config.toml
n_layer = 9
n_head = 4
n_kv_head = 4
d_mlp = 1344
norm_place = "pre"
qk_norm = false
parallel_block = false
optimizer = "adamw"
lr = 0.00213
beta1 = 0.95
beta2 = 0.95
decay_shape = "sqrt"
steps = 5716
Each number is 500 + 50 x the weight over its row's rms, rounded and kept within 0 to 999. Layers, rows and columns count from 0. Numbers have three digits each. The size before them is the row's rms in percent of the matrix's.

# layer 2 MLP up, 1344x256, rms 0.0691, rows 681-780, columns 192-255
108:518520491480456438578617473399552514470476520446459533575542484401458545533401544472445488564511456574533535523441448531480491473457473405492521497509462542465539590461489525565456580473546514
101:464458481549541430512538561538464510613619443475515570545431499480476599491483508540450566506413491437479507478430529475505512536449569553450450539525497456555487467517489431512471486436393468
101:441489451511466554435551395514499463511437492511389502522498532498522434425513476535544472470427510486459539583551465539502604522538550453365473478458491415455504463528461474500435553488420557
091:427518490497470462492483521590498468510489534476533560518479540375469560549518518538552533527421492518436517496512479435487489531473457492453486431558402580470458470528616395508569554487574470
103:489522469408530477485540471477529529436425475451456501529516430440478482540539503615518467456509512466513542470544389464464501538507409507519549457544517470427509492351451437470408390563521466
107:527462552522427509542511500505426541542445453483465537417491548529472392459522522510560473436435603486540518370564483543499530555524518396598464444460494484476549563455556530495448417408510575
105:480551520504549433436420481490530497547489429492566514491519591424461479560473495514595513418531527530494489555499430468395540525581581525554510462466532484466521420506528580550466551550545420
096:471510476517470526472473540414446465463521565410410606632585488494480573475452434459483476499539510536595508528535551438481478501534592534618504558575475484469494561492466503486492444437507458
103:438460489508530536484496539566509621558475440502506514517493558504487537516446458533506528556562520566503452457488559525486487632510495459549463475451425499583626476557495597624525467603519560
104:478544579553540541475501473473491539468454483502404518420423526519557552454439492554575564512557473606618510476584459512524521462525567494562492518489532540526495487444474599576492500536462389
099:508568441493513528489566499479499468456550487496490482472436427457520529527450451495528456542509468615519520518592410445421440452617380434472496478509449502500516560486457538523489544594477514
094:450436489531465522412486606568541523502455459525506625486485523539415535533451559377528497501523478457408595460545452498535536519461519470557460461577406535448546552539518484463482493531524549
094:492535480390514481491578513498509521528620489348549475504471473546461461434521560526507518494522489493457508493492592436558467453432455590456541464571486595423604469489542568513513519551497480
104:480498488501408484424620453502523450420462492528510484540489456554541538510527417484493601504446438417452547500539472386417537483490422545446431509422532564560499491435473562483521451478489548
101:644490497438491568537415430463458428559476483439445601589477491508498554516493512495461487503455549403522496614548542617481497457543515515532433455546537441452532440554462584520585545481459485
103:473505539409525445439433474443494480509423406532483511646498511524537585480497523521451512502513457569496497556495386476519554523488553446511546549507506449533489556591453478535500423488471430
105:434484494518474474543520650465535451565610511502627520474550499490468545534543441548442484509565449496459470593505442432463391573568454468480543440507547454535500500501527529426475504548499500
097:500548567469562572457522502496449543506515484544490540454533606480564485488486581451520540458488510547596496527609556425468549509458477587401563486556599532530507493504530633496580446438505596
098:512442515457490436481455417520410533413525438493520501496454500468527574549489513584477482376545533476571452384459527516458529481478623455473448523440498586471502500511512507510575465451520481
101:386563505496586540532457518497481522520558556517454451461513493446498562399500543414419423511550495440522462442504479563365533513537458542515500424553485419465520488576462531435501587473500500
100:402565493489477510530558487423451448540502497459468416538528568525436426508551473423517571561508489533511521462466577483418522414464614454551500486505508387523512542519546560530576543466608500
102:538488518540441517397430505495548499527473433431440500496570502501547452541489461408464462466596548377527571513428511494397523489539507489561478528508504552519524599488481438465631554495531456
106:486551510597515601548435581446553489494470513475524474569611539503538521523576441529519487527477494434545505522552541424440510528441600582514507554485494512531440613500465469485471558450441439
096:606372488599516521542486442513530594578469572477598507480489496451497477427485439446492488512443483450522473459416458542471448483557443426406469483397509450600547480482491473530556567487514503
100:481550499527479501531514392420598506426523498467503521569565465364469550591487493490379541486509507477459439513503445523433457478519491491481545502425416556510478528414529507526558545535474516
091:499571543497445520546507594507456534494454496492496460512487534531505417517514502594504461493429450464460539454574470503454569406493490478566523458455471463469462462628507558485403386417562512
101:474443596487459515553506555498491449527459352469467555512447475457569523421474496468517403477525576567521514492530513547512430505495564500510536529485415475534383587450474547486434371472466502
109:471431535517470540536412477487497543518404447558405468449511488440467557531522469449432495530459426500517433482452584524562519452523515462492453496440490449493611442502468580496511550493522421
098:558547493513482456532470552521520519411578528490509477513465564517541431495549461552424443536485559432503521470502532558429440462459596499452513502499549571476477502569488474559486475452502514
106:508427412500525527434451447497511588550583485473485550452587495532505501528549575591458525533477505555447566497520377489528497554450466388552500539496528492486528603600620479558454397448658532
101:498580510506511516447434565510423497563552492575487404526461443541540545515425474499528417482410523428534612482512523509446525534474416538498460517550534523437511481505498546577514440509430494
102:459518560403588557486483493542439494476517502543464477523503467585486564499477413488431563488447549480486549488435511545603444450496553475402514509491545487549500478469449521487442643510511435
094:513445586487526428520552542420569424550541440563497586489461396483496510476505528492493463572490482457425527487484434543613576386538519442485567454395496486546497525527512505460516460535487546
100:462519490502508471471559449433434468541552536495488530492459383492519504540483453481474500453503411438592510458556441471454487528544536443453529506496556551513567424599541506440440465435564368
101:560583518566455468497530486486632520489569538521441482533562450533577626520437552491608446548551444445393471521451483489470443535467525525481489489543468519450466602626537489407495459459409436
102:479446419528463364588468562468468482421504514401452464422542567498519439526513529494485482557415508485510449451457436540538498457576561455538511498529463630588491637451395456565422428483476463
100:535486550490442504525538531413544529520425536451430514545639476401479622509520544418468545453547528456528592541536521558545464527505470440589524497444511425427474577460489512463547553568507570
098:506484531513471460428487526576516457495607404482500477485523485498538580499589354557455427511527525462502379527443486527543477523541501438542512508555452552523446466434543584522570472510497480
102:509533522464535561455613494503506523440492530489524544524519555522512518554567588427539467492453489531497570503509507516487515473434543598484462519455370554415513502522425600423424533544522444
102:488505541482514474480507464474478449523481478490449501455469518567569434508581484594521384555459525552540537454449422481412451534563564608511498501502541389441429516422495487503547471513539401
100:539431503577454540519474512543506498509538446529530520572547446553477556478436534554538507489476511531496468514488514514506553549516515568430476510420546513522497490349455492536481511508514508
103:411529567510533512621525486452525539432530378522530529525459503576505426501474434500535591528473505587520462491482611497551529513459447594462522477468492442506527476406460548503391458432551451
099:449539466534423509463549493471576450531537422525518440554531508489535415502476463522467538459419533500486541560498544505534509506502469605557455471473621536551513431431548422499552416482485539
097:489491537450433397604524472467613514548491435559539454420455541488408443406554514470431445516507449496533525404484441487574541452482549586500456491511497448453471478432508490442500427468486485
100:438479543462449436415590473460450467530468501590582538454509420537512532465459468467469505516637530496525437488484462509521515584489478461424427492516443512525602495541509552446472403432498483
094:395553535575454426495533447546447574483467382531401537558449551424501531491485496490445538598473454568557452421545469534552492446497450459560598507518397522596582520521494505560500555484518493
099:452394467499612531503424496410549448604490482465572456488495513528470488502444510501455513555508509449486517508424563417489519494578424457511489454429493461414539521533487502517475490504483494
090:524457433434433552500527452501459539495445563488539528601503494491596482513383516424556516522447460499493490386486556488466497478556521440438539423542543439571451543580464529563497557465483583
091:495535485536448461516448486447462426488497446494537499538526517512536539512525446420469546570495471499516502522435524536488467645422554505528524463489565513560553499480541466486494558575447556
112:477485532519529433533526514494580531409453440467463499398537447521493500561501446592544442452566615495585566452437463514541583464557556396474513506510380533494538510485472559517499615440400536
098:399466423545577527517498466516547461562565513436532388515536504526551438476407566561483493573543566516522416489453494465500510583459459517523499443499473481511395488487472401427593549495487484
102:441511543440535496555496559435516486541435525520536487523418525572497500461532528465639575545570529556412469545480455536438454420484483462508409455508522620392495486517556505535524488626386498
098:497506474465503542513482499428462573491516469590538635473548453537485552418494513473576580581436570487446464492545384527515360514443520557492564500416548567448520409593521472497488481504403501
095:572563510547509476438498473474538492470512487472508513414433499572598522459541454466515494467430466440538461399453514601386427520511498483443516540555456544519481523507481448568558504484445459
102:462457358519456481441528499470503508541546505420547437429565469627439505520623467434462438434429499457561563447530521481574539466496461434518431502488587520493509524597484514498559507522525501
097:460522497462418444532378496470520438417421493450540526466505507551485553522461477554472407439527519553499590496547427481515504538523444460459594532509493510455471596508454506499550475521426525
102:504554514478496402546501556479574549538487480592588555520462449461595508418524513431477467497452579469534495418519488562520470606448514530455510466631477517562547497464439616454470516567513479
092:603544582540496543505489397547474530488473516515374580516566413517508489569529547465530554490471455528489460457504470470560432516452478447444504484543565461494571544562503452442507486375429423
095:470484479485556480564548480575529588493579499512460537510482531470448579456513508417507524573469502574515498449424495547557496465517432408416464437537490521509474411456410505479538603604444481
097:501542458573473448475535520479525512556535540544588509457538541497523524443571445465512455519473489474635525432580531528514488524478515457581526459568473560569516472512533559422399580512488479
092:440441538395526534538456442547511473508440461453518419465426443503464422417512423555569524510461514506497474450538539569447432462478508501444554450407482497509559441536557496534466446612375500
097:633391514482436496506499456590509545552506528488474507450522529476428515488522533531494568545505455522502527499512499570511496541513440454489435493492507426472513475481449539479445447494600448
103:501508535595535544522490508414579514492427455489415501514485472477478414489460475529531468512431466442537491473470544581505555431446493510489475606437493452436553470571512488457537470557427557
100:490552418512497505506454458558562491484551457498393401555569427437514585553509551542525573572481451609436528615501480469534447539566542359472453499568466549473491517494430477581401540493503538
098:574615457515465457546482498454486467598579558470415551548562477536482553484448456546483427492574466536475445529584516526485440434506494549542486444371441457466453408508415454537497489520465534
104:608530519615526524478550493462504466528505529496526494506501547603421565516457494571448492475439417457487507593484470461520447549457432462473558541399524513356502390457534494495501557489495601
107:497551487664516528538587461456473481548516505533507565464564522492508581444537480463435459543514460503465381484481561545441517425480522432493416496498487445521433476451469534536387453573582502
103:558418475558462417476470449493484434559417537546523535533459475429492468462492507389525434483489424463611434501508500602549467495620513556458495484470475335489476435350490430452487483518534458
105:541465505498612497521410486545575501515541526461498421507463462468611443562503536555426489466538511520501585532570420385594519561522553545546468521554513477429417556472437525556456487632459478
100:509520421506535468589507445523474532519493523416551565433582411527442459513548415466498416476460510465479552512495463503547480524528440527457413613456553554470574515461584522561497500474404393
105:536561508542473413457481508515503500465575526472410621411523558482411430543459430490495462509478537503545514485513432399432612533457496503524451503509458509497550558490536469475446546514533515
100:534561472450582543432471486453496485433506574499430444440502540495455405408522490520454517379487505521510559477446578562569505461475503552545451525420526553515463530492482495511531454477540607
102:484507535571460535562531500477515420566574518446514421472510619579567511542490603559564545483459509473511493505486575633489655492526559520497427540507500435614439490523518423541470523491456414
104:481459436462542523454545532551513438512516515507511539497389444561529493476452481522475522378478582527541477439484528487438518527526507553472456552543577495496550582513527446587496522494491447
101:534619491465545461521580510499485503452426450548609504591474452564537456506436615515521477464629585432562519392472431405443484523451557495448523458468462529520442623524428577521432528395487477
099:455484507469509540419547488560511547489621459527475532496454548484519480448524422500333493437517548472530454499471485432434477516628588484488465474465506513473514517442590515535516605434561504
102:473584528505501474482451521488454442608509514548455485578446475400508494462496501465487470489484520471546484459417537500515587526486644580545417431469509442565476525547471446566617459510454423
105:583484565525544581540531477512395528480480540493508473437429499489461510484508442545582507470528563501475529445500551517480457575511412454489520545561389580572581523461526356528568568523393483
096:433512496503472496487549577480531506518535441550440556491518444448482422502432483521567457457532447493544560603435576490480456562430454507509464475450508447400561612484592558531522554483519536
099:464514476536404515558521513507440504513424512402444492525540444473443590539446569482478422606567503507500489486499425517500491502511505571508438473459443458477524518435578541436564473547536483
098:475521447473509513451550598525542572467464527503411436487408476562449527423535456453609501492434463481490577428395555524480528480551501435536481586496541532512535442604506480555508479433474540
096:538435506457447438579524481447535532502444592570545464489487549500598444585558532430549475598503457459467428504466555536512554538521446475509401502385550525527548501462530506550554548572422482
103:528473419592474492588508535559466543455420501499494536427463494570492521518495555530545480525485555507503482466543495546494622527546513462433497474521398451474547524526544526535467547525490462
099:560526572517571491356457569444497537536507479397514469450492534479511487495450509550476423546437439482577520398418504481501517546506428452584525542493526617526545464470484472543531586443485526
104:531534580438496448492561514463556550489422381562552552500447487447498460475554507402451402508502579531521457490434490549485485530569542534439460446499501512479495437503430574448481508519425485
101:546502505532479466501481490526473498521548511482434551454523519515426539444526348540523369593451541430553414479547447550465455441416423603499478442463454476484540508514467544437476403528427432
111:506419534460472484470476498495506390376494559496509458483491539469449442523475477521551478536613468513493497500524440489588515513610499534487487526510444501498548625462440570594583484543460504
097:529532505430458582411450416578499523436517639516518579501523544520573517491485516513418532418490478579510573500432550546498465465490487408447560398442568491514517450429526503555419533532485518
100:460480497491534539549543528467498518518547451495480489518433452599515547392554453442568522495534493479489446439513525538601593434542519478502505512455534503579484492505546464546624439529511430
091:515486440436495508514507572478413483466576465469478588403486492517536484554425463388410526586565438378527515462500458533544428522490568470452456552443623528482508462519565495567568483545565496
098:571541541518585445580525520459440475520490619485458503496520412484481477513462512539546517553536512538485490458508491522482482534439441551467417507525559443393522602525472626563455515492469474
115:528525491481553480556449482502564396484390496397541510524555430412519464549473505497467397527518484473455617496339485497551482546514482482513400581440470484480480553529488502522467564490503542
109:455456455514449462499464533490553500588525512503577500446506467590625462539501500471618505399528484500457491522482469507468456461430575440509492473485554512447460572516518613617490496494367430
107:425597462457421496561557472462486475417555436462518401519568458405475484447501485462453434512444523515533439528486521530493548479436409476529486507438465539461509380464486539448596582573565439
103:531555439449532503455458528409511559515503510597553506492513514563527439402509456560614425420516441460527632381603515536503547549498436459497521513452510454505535477465441545458464451471525568
096:417649578540453461494498435499528474443506454559440602595445499430505442491496484519517510560459553500564431468565439560420512508533570489475467362582483558494516494476508451461626511495447492
100:481494492543509517384521369405509516551454489399457557498538470514472532559452647475581542518458518500505495553507479494478527512493456523576402582486453487605529506457518514494484530416453523
103:491482435417541459442465407431476401439505480564555504454472583536467535489469551485457466558513505527487535471426618484493520573473492523506409503510449488551462383519498485520534480655413528
097:514541452564425611564518507534538440491498488598508490518511431562624495523460470489500502455489458485529542491515508445422520477541411523456479497414543545439439505412507505479491534514435484
097:501419558420385484494572513384583478491527505537515461442576502523555370508496444479451427483542490572450433554614485477551494556546439462490518519428508363550556518476528447483489462534560577